Weights of a small transformer language model.
Size: width 256, 4 heads of 64, vocabulary 2048, 8.28M parameters.
Architecture: RMSNorm before each block, no biases in attention or MLP.
Training: a variant of Adam for these matrices, 136M tokens, 3005 steps.
Each number is 128 + 32 x the weight over its row's rms, rounded and kept within 0 to 255. Layers, rows and columns count from 0. Numbers have three digits each. The size before them is the row's rms in percent of the matrix's.

# down: layer 6 MLP down (transposed), 704x256, rms 0.0528, rows 363-397, columns 128-255
# gate: layer 6 MLP gate, 704x256, rms 0.0528, rows 364-398, columns 128-255
# up: layer 6 MLP up, 704x256, rms 0.0528, rows 364-398, columns 128-255
down363 097:133107171137149146067201094096150162074106140121086107111102080135141193147072147128111137131146104147142151106193113120121084117205084063185133114170144093110100095166135141110150094152118153147099060162130050142132111154108135102112115180128108126134153153130121128132098096101104122126134148181149106123110122149119119072098168162090099136187134106113094161111094084118181146150168
gate364 116:115080133105136151086183153131089128106137160122059130094127165134144154158163177110121092060181167124108131152127087132104130166184193145100138151093153146101137119139130047090158069127122090169177148076153123132091115099083137139130119090123100133127198089090114166196125140172110136085121138152176146138121169137138146094140116111140128143022204096123120128185162140139110070141072
up364 118:113103190129108112169119075154104114130089097115098109134137152121167142126142111101171155191166201123129126130139149094151109135144122124112179147089138136194137096158091110116166102097158119111140052063143080097129173141146181092140128102118173117144116156134117145140077130167057045120111128140153156088105102160127048132186190164176145120162118109160093146123061091142159131154151
down364 111:174164093145164072090116153089088066130160131123099112125147155170154072107141068129180156155132127113077072115172106049147155164140110174136145077114109145093096124144115158167175132149187161070150135149121206169109183167139058142141124115141117102129178117141157102114117129155181120161114122119113142071131125041146116069123155130070101117169205142164128135117137120100149115113122
gate365 095:193081124154093075114154156141134121142136118123121199063078192122105176131135126133094064117107127132150128170148157119101148120127085139180098128173177101128129139127139064083128123116183162057087131118177114149149090151085104159087074132097170159096122139101176109107174124122157126029112192147159176123098133178170133120111107177097129092063153135123125115096114116139112194144136
up365 098:101135170103136134119183106111123161115120122108144163225154115178216079142165163153066199078132128142157151157097186026155093115153103101111142100099148115097175120130109160150153104140081158115125110116067158096110175167133136091152133053132125133128070122141103135120127121114090096078105153123132097141117140144155127150108186128130183145162168073143093181173088139158085143110189
down365 100:162097125134106060107088128171139157174135123134093118107098124175097094144137144163133079118130168127108055128101095155170179122156122138145155131145165117130135096116124068101126154089155095117187161155135153139124105105108123175173085126146081125114106184154118142140114104180091154088142145145147173160086081115095104130126142090133120085131146126146166128071180115113118187156032
gate366 108:105130149144161105190101110154181134090125150185133085107154182186156147081126136115175110128156171126118159162106117053129157164143144078180155100094103072164086142129097166199173068144069154124134103136084103117110104144117154166076120176148093170106093099143107090119139193161116161162127148134111160136141136143105124119134142118112096180138188163140171143148117176126139154172090
up366 106:151168146143097094082088117098099149144116208120095139105164094161146079112134109145106163152106167137077151129143138145129177124163176146156104127151132154125218158119120155121146143126153112140148131177146085081173118113161182135070086131163076158118154132190102158087097037116084161091128091088096149120147170186113185108141082081163111149178109111076127157084119093111088155102158
down366 104:096134103150124108116111156129137107119158144147120123148140089108186121083070177155139057119138083119059174116169164122083189157134144100177088137125127123147160109105099193144140109095119119186160108126108149162088123154130116148160139143128050157151068114138135058146150220105141167116133133143195137176142109144140167100111106093158128058128182159128143134128044143128144065113114
gate367 105:119097124140095114153156091126082169134145105185144093141137150141166175107094130179125125146073108137129197089092076214114128198149154139137137070165128104100138190120178194155112054162135082138161117078119148142099174107114189147156123137125133122151159094149098086093146136136162098131139071108092144089096108131172100106207197108069109113132160122135173091136096155152116122157152
up367 100:105142111116152094121177112154124094111158077113121140133110116153144128150086167074134133147102078141132141169104124162124082059139077111130098094104144091150139182090109078106130153119151171085118103106110121191151136150156102186088125119129125153137176166170141081121129159182132072110139129181068081183179195109127134160178166131097135097126096135138141106101072102135083178121114
down367 103:110152145144184118108065151136121141072148159156148128108116134096130171122134122132068137148085054125068126098162197116140190077170137093193071112157183104111047212098109112166124121131147136175104136165090072136102133157134108098116140123141074084117093138141110132085098085082187115136137119209142125182133099180147128105141112138109140112154120137097157133068114133155134083145143
gate368 118:101120144107109080151105155100165137191136159157128097111110100159172193186150168106109110117080137204158205148123146085148130135156157116119181157108128135117104141093124178098170065109110118136116120093130145132129151145098112182081158097100132140129106172148155125178061121134164095120174065123136140137099143062166093095173138136134065096156148110135102199207122030075170083196161
up368 114:157148131190114194137146108124135157093168157134124165098136116108124181148189191134115169126141168101104135134150147093116139074133115131143181134123096102130101116148156129139135093108188173122183097150109127142120142047119105146158150163183131120164172088138122179151115154069067122075147110180063131123126132143116090112099110075133105098076186136151147157133197143163126200084088
down368 119:149112120145098164090091160105131137143113124081061108159159128101117130109106123099161186156157130138110103168122125151069158177127114091119131145105158165093128091142056150185121190163167157125118176128160105137120120096198172146122123117143099169106175149139103112155172122066086179079065068166116128111147108083138117131118129092127145136101042118122093084113090131164127153154068
gate369 095:134159201063057124154155151083122137123158094141099155131134113085123138104142119131149084150144161165106148169159172118067147126159154135133080108102114126091107131124076125123181152134140108097141123139154143101107124150152141133095153124066185152043100073111029139209185134114155157144142181179161096137099079125123144108187134160094130154106078170115195109126107174120136132178130
up369 097:093127162153132140140137080135115128111148130078153097108097105152172172131158095109125147123105097094131101114164150152153165136102071058174106126090132109165096146155160153203091097142106148098123112085173129141108087076163116142117113099137103090159148117082093164113091155204071080136070112145157126087149119135097112156107125175071078162156071117105118169130168089186124105104081
down369 100:128147104150127109133190139141134134153137151158103149152126120181140144143097117126140134117122128090166108139119130107180163136082140136127048077156162064097139172085140113100128074100120093162146192110086124146102181098096119158062099189156094102113079137166148091154070158147069140170141109191101085074156196121119059116149132098147148107093208118071138095093135144086152195139123
gate370 103:113169128205070091122141124162080121142091138140116154102092071121163156133104193135103127083134069112136155136099133058132100117106166099088128108064121122045142127134163134138166098130130179068123158047077157132144148095121133115102124068158141143106088140086063089151089096081072150119164160107123123108157122160174081150106157156130141089150215075158165131123130152184196155115130
up370 107:096153129150179174119121159171082080101071146153158127131151082135129163171159094178091136117142070152104132146096133122123111146161148096086073145038151117113112088151132093127097140178102105089128082144164128167141162110111104098127138158132158148115214126142205131151128112089058175153087236159114106156184119150175083146105115126137128084097151100189155067129124168122109095109102
down370 102:107127147108102137128109131128158173138093159171195141144131061147104144155088090086137126145109085090159085151194129154165168127096115100137168138143149060126140072129166162093131139059140119157153108084131084146115156150116104107121111157091173114119107119160135084075163178093126128166122165110128143144078145079081131119134047065155087134090176148132125147083084143100090088110075
gate371 093:100120148091160160117159159104117138086130079156126216147142124119103124106157189151159181171147092127065115161100187191139094152130170125117098132182090094119097133065103149119063151152113088123182091097088100155117137127123152125162111145079160160141086139151132092106127113111135158123080081111085141116097112117113124105102168076171176127102102078129102112127138094082138077169056
up371 093:108108128162147150188131107194160134154124130097135118096100065146195157022120175159121156143116081136083109138152110181076153086107130122139137181119193151083133196123125124056113214095163132141161085061107144102146157063144087163175141162109114126109140096163097140102149136142126124153122136158117196065153154090141106128192147159125170055114081201131160109153104151128112181168140
down371 094:130133071093073108087171144174104102119207133088151102140140116093095115141144118094107135115111083155146112144114204056181126109138077153119134111206160157161079087107145147174062153164170150120164087130160138110095118078160138158154162107111095157152129155083120083115089156110139121083128110156074091149129157143105158141117095148178148069134196120122171134144151126176163080104111
gate372 097:112105178144101110106160138173107176107155109075078094106131057175113103146163141119149153107103083113145128067081063066148102125182106104134173193087133137178152154094123112095143118093122109119117142087134169077180121165192195129139138115175132103161125178094063131120127190096124116096101090101192147093143158121146163078166093119146120176126145096146147115196134159140108141133173
up372 097:113154074112131073087128180073182119146091148144101070139150144062098135132113075142089114166131154122159141122143118146142126091111180173119141117075100162155165126165144087180127155148118121106161166149206168099162121117103130144199145155145146107124156130133121085105100098127081156166076075100082152108126113121177147125115091183094127136151106136110165076160112094113144103158126
down372 099:172103128116127140133179130125119095149135195110186177115127149110120076158144120095126154159193157163183066194101085099153141069123204168116179136126110218164082111088167111117162116175143124082103110133112096151106135096129072156134144154145105138124045126122126135124104168119125179166162205152103160143160187135126080133154173147163117161139088083187106165075161107112135087160125
gate373 106:127129098110173068114119111163130153140101126089080125137139125109125123194180164048116114193088134137162150167139156160164085120184170176152109152143129116108133156152163078144163064069149166111024129072148142178116114152078090131054122086122126116106071126115135220143123128162153102078106137133131096188129106148134181081091123118113072102126160099094141126079119158093149095080192
up373 105:105130164163137152119130108151147049138075149164153119094173183109103137110180134134113128118126166155160082075091174153121162158142110145158171152063138111146073050077162082116126108091095127106112205116140128134059111151114169127169158168138100128119044165095085139117123155105167120152142121125124151134202151165140170183084125128153160126162139103158089129131132066117123143140152
down373 101:155115170082142173136148118120088140132088104121064109074142144154163148134110137164081085136115040179167160174171137061077145084184132118176087139130078181070075131081079099131118118172139105159101115183134076193169135151128094177078129164203088155128137133121078157129060131193135135131146062108126148137118145188103134180130142143109074155159178132158093142111119095111122109124121
gate374 082:068140122078122137108075130117116181147109123098101099137093115106111136113177169105124108110045079154095145171051112095201106120134134086125171177101104114173121142130160116126115093131123162165086162108120171148134112146081130134105187171190154205101123150173095123108102159101140130117126130160097144204089116177184172095144098130142077097158161139114086160150056149092103122103117
up374 095:135123166169167160155148119120141157098128114125136096134131121154138102116071111135128120107148151089131117081125125135182139104081113084109128108131176151174151061141125093136109098144209147171107079167069095161107150170153077121138095156112124123201177104168126113123153162116124159153102115132102092091104121185132126197198097144162135102128136110204119152075126180120105146106076
down374 096:141120145168132108121147099165142111079077150111073179080173134173129067070098111161112124084153153174139136122108122182133164099094102147132079146194182147119206113161066135194091118090108158129106100140128074155129182106172093140153126188163123109168154077121133114180127113121101115137130088149108100098094115085141115101121069120143161114099215115109090105102121124132140123110112
gate375 099:100035068129145161142145088075104115093070110136100057179035113134168172184131084104094098136099119078098085154155143142149138114135179178170211151204133136131077132172160127095159104126156170158139164067146180103157076132102103093136130086149126189099121140137129136118100166128152128099135084113177131128152111172156092121094167126126116179149149149138138093137111145186119123149172
up375 102:152067133127083125101117190121048112074080117121137145149167107110175157156115125174148104140117132139103185146168088124119189109117149189152137140156067111073085089146141115131119093087135124104102127098115191151132111147167149139119105135157121141183130120142131171086181096134187093161096041143131098120112144087062124150111101131167117138115091143184103147115125143094119204150122
down375 103:125218129137142073108107143162070156156125140099109168151118141089107104099116147129138168115110137056210171163137111160116089125145117112170161100117168113174157148136139168088169158124140175101063127178194183193129142132156134099116099115112081137176083129101050123139113155178100112119137121156075157141101136148148051166076118073066128097082140135119052108101144123137138160173132
gate376 106:090095094161144083128039156124128159153095121172092039128174062169169110131138093139076151123072155146153149178124149128136101114180134122103179057074135095163117106159035136095138088148094165144088096140120104099146149120082152142066150083129151162044115103151131164123119103138114149099072132075142164119149136140132171148160118134120143106127140188114156152177122096139098147128151
up376 103:139131112119161132164080159153125106139136170124132108154093147139102094133165134186128093184109132138179119160080137127195171161054141128101165127109114135158127151140105098105236093138129112136125149156128072103161113120137085158097105109105125080104104110131180158115163127127169107146153147109137129110141110079115108154145132142139141069169099177160150084136082150118105111118127
down376 105:139143160162143130123137156161138101096162101162146102113141114117113146170103110162095084115054060138058142130133142130202105117086086112143028150161142100078148153141100117113121103083077155105108148095090063110179142086071163097167202064085146072106115127140120073137083099144196127135144142146127117061147126171103149158109130132098098135119164142104111088104135116113134153110120
gate377 103:115127134090148107180157130156173132144113106140105131144150147110167162110138184157124136123152139155151133170117158136077120140119166107208114114183102098115073128103145154111171164136112101154150107156078094116118159155072062133119172087106202135123108143106156136101102128169136107090127112156094103114118106146112123094154130129071143160112160073059078142124111092139131121159113
up377 097:152090101205130177045098132082080125125114160147141105142150114066204108124166106097094185168135089099175089093100120114129107146150159135114111159100126111114112154168107110134123062129112133111117137107075132179099157118122149119075097124127120157145152163119107108092181098115098190134125145060153117142116174179115158141134157135216154116118120116188141107121211106127072153105090
down377 100:124141187108129139151110109124143093110122063173154111145179157155135129177122157191133070146132157114104107168136101131159068165096152055098133138118216170164133146118091126078137156070157114142116102145145158079212149146169120134177144152095132045132165147164073138190158105131216135132139120156130076124102143112142147153102136103131189117132127205100142139095122128110147191178111
gate378 104:104077097168156099121127117140173183154158126071076103121135069167097114089133102112065109117133137132121122208152152203179119121102191131134193098065084096141104124118081114138110067134140110125103090106141174090168093101111155127088174116066118154102144107118136154110085136117122163098136102176209152105140111128134129108109092141139162140097184067091198155131111156100121114160125
up378 103:071153145137105131158087134189111129191129155169109151199116140091126102135165085165087164099091124225094122146127087120164128108116175165201139167144125095157141186149113103118112091112103055126155117081107223159067102148192160129111138099106116129124087117129062197124165128085137098131086177116170146129108128109132114113143150123137086110194132147115149105142181188128143086175164
down378 105:128081094131132095102128156159206138120139147095118153151163136129108146135169126102082136117144144099117076145134151171136125123104145151180088117079127255113118144150102068128140164135114099154079059101173109145158151161140115113091113125123146122112114105174140132093092143164096148158116044120096166090135080145102103154098148164074148132157056068180108220144140146162112150152121
gate379 093:073164092172128109152155114119114158111168154135106139105088154128102100126129092162107121139104133158153093145116135146168077095069105132088198118136139190186103162145098119148086121145163197191092103176161129160179133120159129168119175139162092086115161131135125091160126132168128186109092142154155149123110085122120142107128057122167160105194121107152149111146124171137114117063137
up379 096:122142125084111149139158148132182027168188146144138106105133098107166055115143103161141209153079127146106105110159121135106123164094094165174193188108100163085107079156092095169137111153122124124133147129098069102159135130109079143135143148116108085164130181118141126156128103127071126119068107128116141181150076085159056105132110078073153141080145109098121153110130096110118119158187
down379 097:132159132150172143140063144177110171072123139129091143122208155130149130152051168114123083132108154102134112105101097124088131133139149091138108167115140132115089138105180085126062116139111130101118138116110113145123120075168123098110130102096130209180147111147182126153196163126085115111170151189127105107141173135094183114166138088158100158153095146150097099116130150173162153126102
gate380 098:053122135131147116102049136095151145091096135142170089153136120117128111144116090121151145120108170200132135117147084123097141090174156130141107099140118117122095187098150067148096101087031047111094124083081139083104056147159183114095140084143175144078094140108129225176111113136177084114084091162111153158151161119107115111157110104146072154179116042132108149171142080152106079075128
up380 100:158125147072095163135098134133205150152164119159154139123158141134111121071126184173168164118112140149155112146111143158122150094090134094113099099097155088174147116125087132096106158137160130171111116144182107206118117055088188132159109177115080188154141079125112143168137168141168124165110127136160204139132150072146075103171170140120118125103105047183158086106137129124116119171153
down380 100:117157056163085142107127132112160064120092080112151097138130093113106093138130125133136138151089156074113101138144103152173132119116126114140104143149143157154169081119139125063088133092149153179117121132181140151100111049159167166184116164133116134087169148093150199093163123121118128110112118084158136127081095085133131131120132071121109130116115111163163127148135176116101151200136
gate381 102:164170143143160158139112137106135084081170147094107173136174149130071131101089103146098104125080144104113203127105075122098082155135102122142182064113112078188096118131165151157113102097152135089091051176099179175163139104105147069072109111165153167145092144133090163181106096134138118108088101182138142123126090131104146141118081134153084091132164172121122126124139169090106095105101
up381 102:120125118109141131147166117168128126130143135136104128163131130102126141096140100130162102153086150162127173141170056160143109145111153179122080124084130038183165152126096106123122134167133071113122142154105132170108143134153115070074137113126142119143161149134116155133206119172112152134104105153137150100097094094080166076187106076104136133143127180132149163057095151084084115175102
down381 103:115132145130110099124118131108146093102102130142133134121125075050142145085128148077127156169126118182096123106107142118145123089156096122079081186156100125164196137179114100133180040133215112133095112045132100159091098110129153087123142088125092044100127147074130067118131113172095149127157145092142085160132143158110122117066110069141121105151111134088104118101154135102192124102110
gate382 098:094196151115087117175123104124155117128110119119133076101114057110148149089139104177155106097123165125169098076073164150090123095131173115153091135098132142117146169122094106179153210154123096096114118126149165155098182118169169129117161147109155149120190087133132141073082141126116085141119122084095205101068152146082138112152126125164168128136086143089146129185070102122148160184153
up382 099:146202134098128112131151152130143167064158107087152133098121138134093212126094089147158137150101094136156153143137137095182149077087081130145165111088133082148129106063120140102127100119090166126125111121152195088082178141142164187098149111096106046147101141101106100116087154115062182125129114157168106175097093108131153152162140102194084188159078129122178160060121127107097087169112
down382 098:113125118122160143163093133105182118168119149146091128121160103133110123152153165124140135090141127118115128150121114103155058144153136144133131143087128136138126139104116075117118101153131139090174130095108076160126079159196145099157114176130169119105120102173093076100143084179178101025156119130135135117164122194145109121142146151092148164137180178073163131169129178163147108053073
gate383 104:181094155084093149162113177164067108095118141151138143118148102135155134165142152118191184102127147113187196074145085158135105134141105138111105083177123140093094118111129140111143174087062091112127173131147098113073170077100132150123095084144162148116152112178104242125085105088131114112089088172156110078106161140132128102154106051147107144085138130062070092192133171117074148104078
up383 099:114124130116137066117156116135100151105132111106131128126163125127203135131148104109095110089160189163125177119129130114136095094185088109105126173123154141101076090123114176122120102161152149089146210121153157147125097149106076080130159121192112126171104147139120138186097106089087168064141184164114136169135136166124169115093096112135117041088104171103122134154137088140116125080145
down383 101:109198120149148162129207146096151073183148122130186146143088074080160047126122117114166058128091131155128105136126208148094102159086112139161120089050071156130200137196096128102134113169125163137157084128103157139176139122095176112149148114095106140155102153154148160149091100146175183144101169069173104150154148116145109126104121115112108116096089158076182137111128124092089103127123
gate384 103:139169141107092162145102067136089186125080132159125167050151104132159124155087096151115142131089160188106059183190137127116155135100185147170100121159133129060110151128138104105139070048105126091084110089138144098114115114131164144102133123144165133069160129155082120115083090097206157117114084158097097099149132160129157175115136130076144126163129168061107157115100201111133095188134
up384 103:113119142150104096128136132119109107070091161042120117124111172145138187112137158095119134186171188108078112168142154131123076182117183076174178163119174142120145085102191165088124136121154111104125150155109134097220168157111073121086124088103142205142143139084118114145142110143120121015135156159127079097104151130105195168135034152106136090074130085194177161141173115139101150105108
down384 101:129120136137109129133108161123055155149109101149161176138092124109155151135150135136090107123120135181111127094149146152144125147179050188111104135064127050128092152107143080071104156110107139183140135141123160140103120126165103119093148170124101117136149143142129130162130096123159105143122108092133083083149124162081153118126219092068106145179188163170139075164131137099118090094168
gate385 086:151181128106130138116174106177121125150108176182114149157170111098122106138173123157122087108136150100111111182081102111148126211140142101178124149124144122109165033098098098070108113113143096129134104075147105191203079194108109087164085117093128122153116133138149165169149082116134119110089139140133088131110076150098119149069191097103115137123146096121116134115150179139127161084115
up385 092:125170151163088104112161169155133117122154124133097123118139152213134092146167164155124093071131125150098124144086110144115099076137071139150100099169177149090158123131149113122114166113122191153169101117181138141163147179119148136137119123095132128120124102148183126156049182142109146149114148059123151076158154081153114125178143135095167126152151151110125135109111129164110102122113
down385 088:115106109141155177102113099095117152119168152126157076109136133137129181076101113109121133158076161142190152078161114118119131156095122087138135116144111148204087195186108134153125106143159122139089186131116093148068114148151087083103091084150127146096147138116103146124154065160158101160111130136150096130115079183122139145047121111148174149131100093126066107130111153171147175073189
gate386 101:152141137161131094118114178167081141124109143153109126111177132103089150124104150124090101103096125134163076134181157067160124114126099082106115145168092161093157143061178124071110110118140152105125096124072117081182134035050186095118104092130171137119066140127113154109103142113155155159105129156093103112169147185132148070102099107110129119151178117134111117128129128191146154079146
up386 099:136075092161121144177164116117091109169144134138112135127066093086115047101147057125132153144125112113151163125155151159154148090116235138178136146083098098155151083181079140149129167151102126131088140156152190183055146167139120153132212196091160103091115092110142138166102105128161101128080198131141156124097128136140164171133158175127063126123107138150116097135126160140127127148131
down386 099:092162109142130121151115138158127121089117149128062164110113143145155129118161132124125096147132117112107133099059133139133128139138136181093146104139142151081096089177136130132106142115103148195145123112123119140158171186070173081159171106086115107145111109129130083080125142159109173156111141105101175119096144171129138074167103103125175156062164085119166097037133150170120123140172
gate387 114:115117127161122095145164140146140134158148150126075121118127101162123124109085111135129115114128170154089168149111094139131115192139139113116137135121108116084170209126134180166136135146065125089161180100065111130111154162160170129127122095175104145104117131177163091145083131115061085129139085096098121223122106180135142102179144113121130117146176149097146065136100090157095155155142
up387 113:134090118100098165068135082119122124113111109117140082097114167137151149127141124108061158086172121108145135161145161115124101093174124163142167131186165127133134131225145068095150162154124139123122097161156124079127099051095119030110133114129167097133070154133113143134135091140159141116140101102176126056154153161091099114103170144148117136105118090080163162111132071157063158097107
down387 109:083110118058118104126131163121162107157113116132162136113087134127084138104146095131176179110109141104152048110132138137169158099103146119109111107200182177104104107128203118134125117137137118132135136116118153069118136138110136177168114119144170041130083101132104126115126067132141118161158103098182186141138100170120089145117110151086117113123122106146079173193128116144143197061091
gate388 097:079143146139137132082095086083125149118156123112116151135168140186146177218106139135090126133113103049089126135141181116124121154211178146130136106109137100120084148196208129074136116150146155127123113150139189127114036075126085140095094114134155168104140167162105137141174114142123134105149121096140093161128148161097170069183130127115098151136172093150108109201160124114133132077200
up388 096:128081144115140088148181112089183133125106128120153115146171097129094141132108139179080142163167169132195146107097125127100160145130148176152109130102134195118119073121076137132105137103121147127129185120132173195105172173093139101178171113134215095120058145171126083130100079112087199109128155107126174129159145211081172109090133115148152171106142145111145105179175096185157178160108
down388 097:089124115125135184134109154188120140076138095121084231139121139127106127108177182095157066112160055159127138125174126110166127178108084115103191211173123200116112060110144129104109134114139073062140104149050095136117137175183178133163069171119076155102129132155113098187120086097167156145110143134130161153114122113140144130155139081050159127152071085121207157117115087096121125128095
gate389 098:121161099184159138138136130147141142117084138102095165130127065153126143093128131177118114073110162117110181127165088095067213114180145136149143137097129132089099171084083105120186163046103136075175091157125104175120110135121131117175112076125178140144093145148109198125168124093129157123131064085169101161136128145159132095167143130112153111151174163135103142154086141158137138159122
up389 105:136066141172088073101079158135112138129122148129139095113117103050157108158079119122122120167160135141167155132100121106087104167157079110144175151118145078123170114120155219092119130143152128150100164130140171106135156089147173083096143122089156132138110121117125123105134132112108167091143108141173129129157164145149209122131156159173094134079150164180168079147194124172076127105115
down389 101:109122123140091140085039121199099120160102114096184120084141154132114073169146145175177131108103092114122159081100170126100169160131171140141117151193130115138180156131190120094133154099037114110162156129113159137127091214160118142128142025115142149197091159107150127136124134148086129166138119165074099114064120130160095106158161189089127095136126191103115127134140136104155141131144
gate390 101:129158121123096133165186082088177105113153145123138133126135082104151037115151101153086098157088096110111156107095131158096152063151156098131127157055111133124106130153084154118098111111102092123150064099132063098129129165178153095143096110128118121118107186073096149065073163146134111101144176108171154122169096130164074125102186068125108143141143159134160100161149153145086179110124
up390 100:130115120103132144159090112092089157155093178124092094152121155081170170143117155067076183110115125094131137176106081132125122172099168176131104185171146073120141175184150139129126147140163084171079107091127098149113161112100113083115093105169110145084126150153149162081159126110135147107166139122164134104167142139122139091127124122139159193159208155164077117156156116200122170093080
down390 101:150084134105089147183123132107144151102149173095198136133102178112102118093122080083114106138080169124117114105129099164151099125106134161094092170089112186113119055145111128111114131205155120119101098117165134127142107141139103125121140058180147131216128128071093165071106126151074176158134169215137128123165129098131094112094079122132188128109000114111154102086135087154120104084160
gate391 101:103071167197119113156092113111168108140129104072128142120090117126156111093113141113141191125119086152081144117119119175104161029146125113141157123108165119159168094194111104040131115153086126114096138128132213135135137131069144133112178163203093117120146137184115147161158152131152133098103094119184150110139180165098135104136076125095006152067176153141152162170167112068098139140145
up391 100:118127110135053151176118146120113086122135126036127164139080170101079112151061164142108164148138103142142156053104159135122136085139134087150089132165122158220175131150098079144157143095039153103124108098145192100140102150156144088133152124151107122132132142106162143119149142142082137107147076182118139111166170152128167101114149185106131116198163141151171123117076136146192125153152
down391 100:151121161087174175214084071079116123126163139142122072210134159097166121122074132146132107155167108096113116125139069118194094088098109089103120147188090048098073155121132154099102149104177138142064072115173076119203136139083147160137105168035170160078146131154154111113109119108077176097103120092112123116131090058118132103174158169119166100102122121110161145124131122111131138128099
gate392 101:167111061110094111148093134098142108162131170102078122082124089102154102131121142072101172115142083115092123169069060168124102203202135110113156141131096088098162093165171145120137129122105140144118142110099087126126083162125130148115132159128120127117199169157108142089113084081116177052145120128147109151164134137102157118087132136179156117144149202123128114111140138160066141077141
up392 099:167160120084096123168133119111070139199139141115126092138065128157130110176132155102109100210159123103137094111073185158158099147141195123172096122194129146153137099110056156084162096108080129125118126108148137163218122089117100079083083046159136142225129137097096135135126137111084126101122122164129116127102160083132130112155113176079142137107158137174122143127150093124091085142103
down392 100:134188105121168144115140157140181091142110125124174099169135153142111159097144109111154110134150154134243134175152093109168126163109154080117120163098145061132145096154163165109126132092116091095107109150166109137048120153093182159161133099100080137163111139095141103135155132084088109181135130117076128124138092078094062144191175088132157091149116142143148102116148155106157137159149
gate393 106:097167129108142139075158158154128112151103166111119116136074094129147151135083123086174106109022146135112146164130147131192122114125124108117106092126106110116132126133159149115089090080074093114038133132136147140136146115096152105153150127158092117095116185140123093172160143123139153130200109209105169135157141113144088113116127098105079112158136103159172145128071112145173161140194
up393 098:128139138139169154139108102138126116116161125105158083101076117128085140138104084147209185164124158184114185092208157118135095050106080118099177120104118120141157131113130160118108122163187100218117128147152120154134161124117152182153147121108094125101135123124100107115190107093080149186159091161148133142147104084110111115079102097153139117163123099188095115077110136149123122121175
down393 101:185148128126201143175101145088177114143182118124204098139091137115143163133157149163160199103144152150118135120148134137120127106118099136111145149140156181161128095147097134181094097104175119168126117104146118134130167121140188153103122117089108110143089171150109095149152081182088098154113137162102150080104106105150156118136093088109067112157087063057165154122126157152159103124120
gate394 096:055060113155081140098121111124079093165133061141130159131104121177191144137134095089097091089057127069129133111155128107114079103145157102192112140143150065148101105129105144150091193103170145072067082092159115161145079115116091156159164058148142123094099174216093125189150142134110126123190123096124150121151120159133097092146152132091119127120112098090146142177088115143125132114145
up394 094:171139126155095086144150160188167080132134123093124140108108187134134139152082165180124149123111125119199139119106150152131100141101141136110086097102128087128153138067128145064194160094100121113124112152133144157171140139098129100144115120111111101112086192123133105079127146126181142171093132175051095131177124164148096063105200145126141134112113109048157141133095155113165103128193
down394 093:089062142146143110114092145079099118150162120142170121113092137126165176090099097052110141099120119145135105129126122103116133102127050086154121121153103059162085110161161126159149092121078146121077174124162096110129109093137170217153120132119175072057128165202123108159122099181098061100137111154133123144154146197146189169083157176122084108154139176130127131110102149100172122095177
gate395 087:092131122126082110120144155155138148157096140105128092110125114155097147120109117091185136186136113103098156100117179134126179092149151173130093122147143168144193130158148115162174101122097044113137135143092155147128138131126128149097193088142076137141131139141048155160158074150137142111095100137137103085144071111092085162094136100119121139195100149110106095156135151089119145194166
up395 091:083098126095077185209103145111128115131151079115142101140148137097097162121163087144163136136136161137120190137129101103054136144133061124164034128176154183144132113150101177130169176110043077138143105127140125110161104115145186099126131122168126130163201150122196126036141122099130146173153178149164112113193101091093109144128123096128111141107039139116064196131106157117156136136140
down395 087:084141111120138123131091140150146106104163082154163158166110162127118076126107161193131151067177164224114098148123103171202110089106163114077143130107075085145136097086097079069145163138117121151166157124144122125162115141094147182099122184128116126134121098112181167183132143145143118121109125107127192079076173124167091124163124100144094125180173109112155082100096088093142149143173
gate396 093:094166095173124115147146164103096157152143181098128148177099173119143159128174161115146098127118115114145154115061123101092119126159114139084143141109110042170134109125125199202185121120216176036104045155107121106132165143122085130209142146139114120145095100167172128149135084160131113171123181141109170133158181186071137135147121057163165121156139149126105106139166110167139110099139
up396 093:142119123147103099112096114167182087132194062100135104157136116067132148067118126163174100130130163159136156063122116115160130085098122090143140128110098147152123087135080145061194174121204091138159127163114147123157091133146123143161113149122170079231088120130109087135179147130112155104093218131142122096112103139126073146124101120106098140125104148113085075086162109137108118084123
down396 092:133137091103108102150184134091116187149123059097084138124156170138096121183153161094068131080135092092142126154135084133118138193154106162165090108149178196138076151132151108147179168138148162127100058154163154120189121066098125094084151112091151122110147176123093152172119107141126133086133144123087129084139189163112117116137108121131113145075155158149082136148117125079126092125116
gate397 104:114097118081110096125138137114138070133059172160111155122093141075119066081171131177123091106153134094122122049133166139127143057142105118171161092068144115104107125178176093118132157129129102141164077169094140078091174081130132093158110156097077079090115106123122167120109080156128121154089149182129130186082143095124107146135094126089100072139139137131154172144095130163136063150154
up397 099:174140057103176133134099093105185156127102185131134090094118156098108152115187082092187153106162130135149129109108149151178158135134095154153131056132093107131140096141169138105152129145111116123156116130119131118108124117164181120124076137117123148152159151121103126133175112181105171109205167131169128128094157115158071144080113170083163078100132080191086131077111136064167095121101
down397 095:101133161143166192086137183098073128129168174110122182194058110123114188145121171174158180170164143156149142150080109084076110104136168105097147171114140111131141133153097142114125122159115144156105190142108161133082138142149153103112090092149095143101130099114143109165151137078162092186208137195171127141162108138119126089191104120068101148089098153126090111098166099145087144086143
gate398 089:147100189108087191134152171078127140169113102142151128157117142117130182154114101045114139125142088149134129049120103165093144189192140131125121140234122081132175108168096152122186120129161122126155073074196152136108120091143150124154104058091129158116093156113085137152144138138130119114093044141075131105132077094130100076173126127083134130129109130060126144151079119106150102171115
up398 090:187147096137141092118093086125148164127150122117107091063120150143072117124112109089166128160182093091141127124133148162128144072060086146136157089139123171091094152078102100168139151152140163113159143183152152123128129120163172128175147126107139141161068112046145127135136093108124082100109134118162140117111151142113168223126150173115137097154098100158091146164117137136071100147145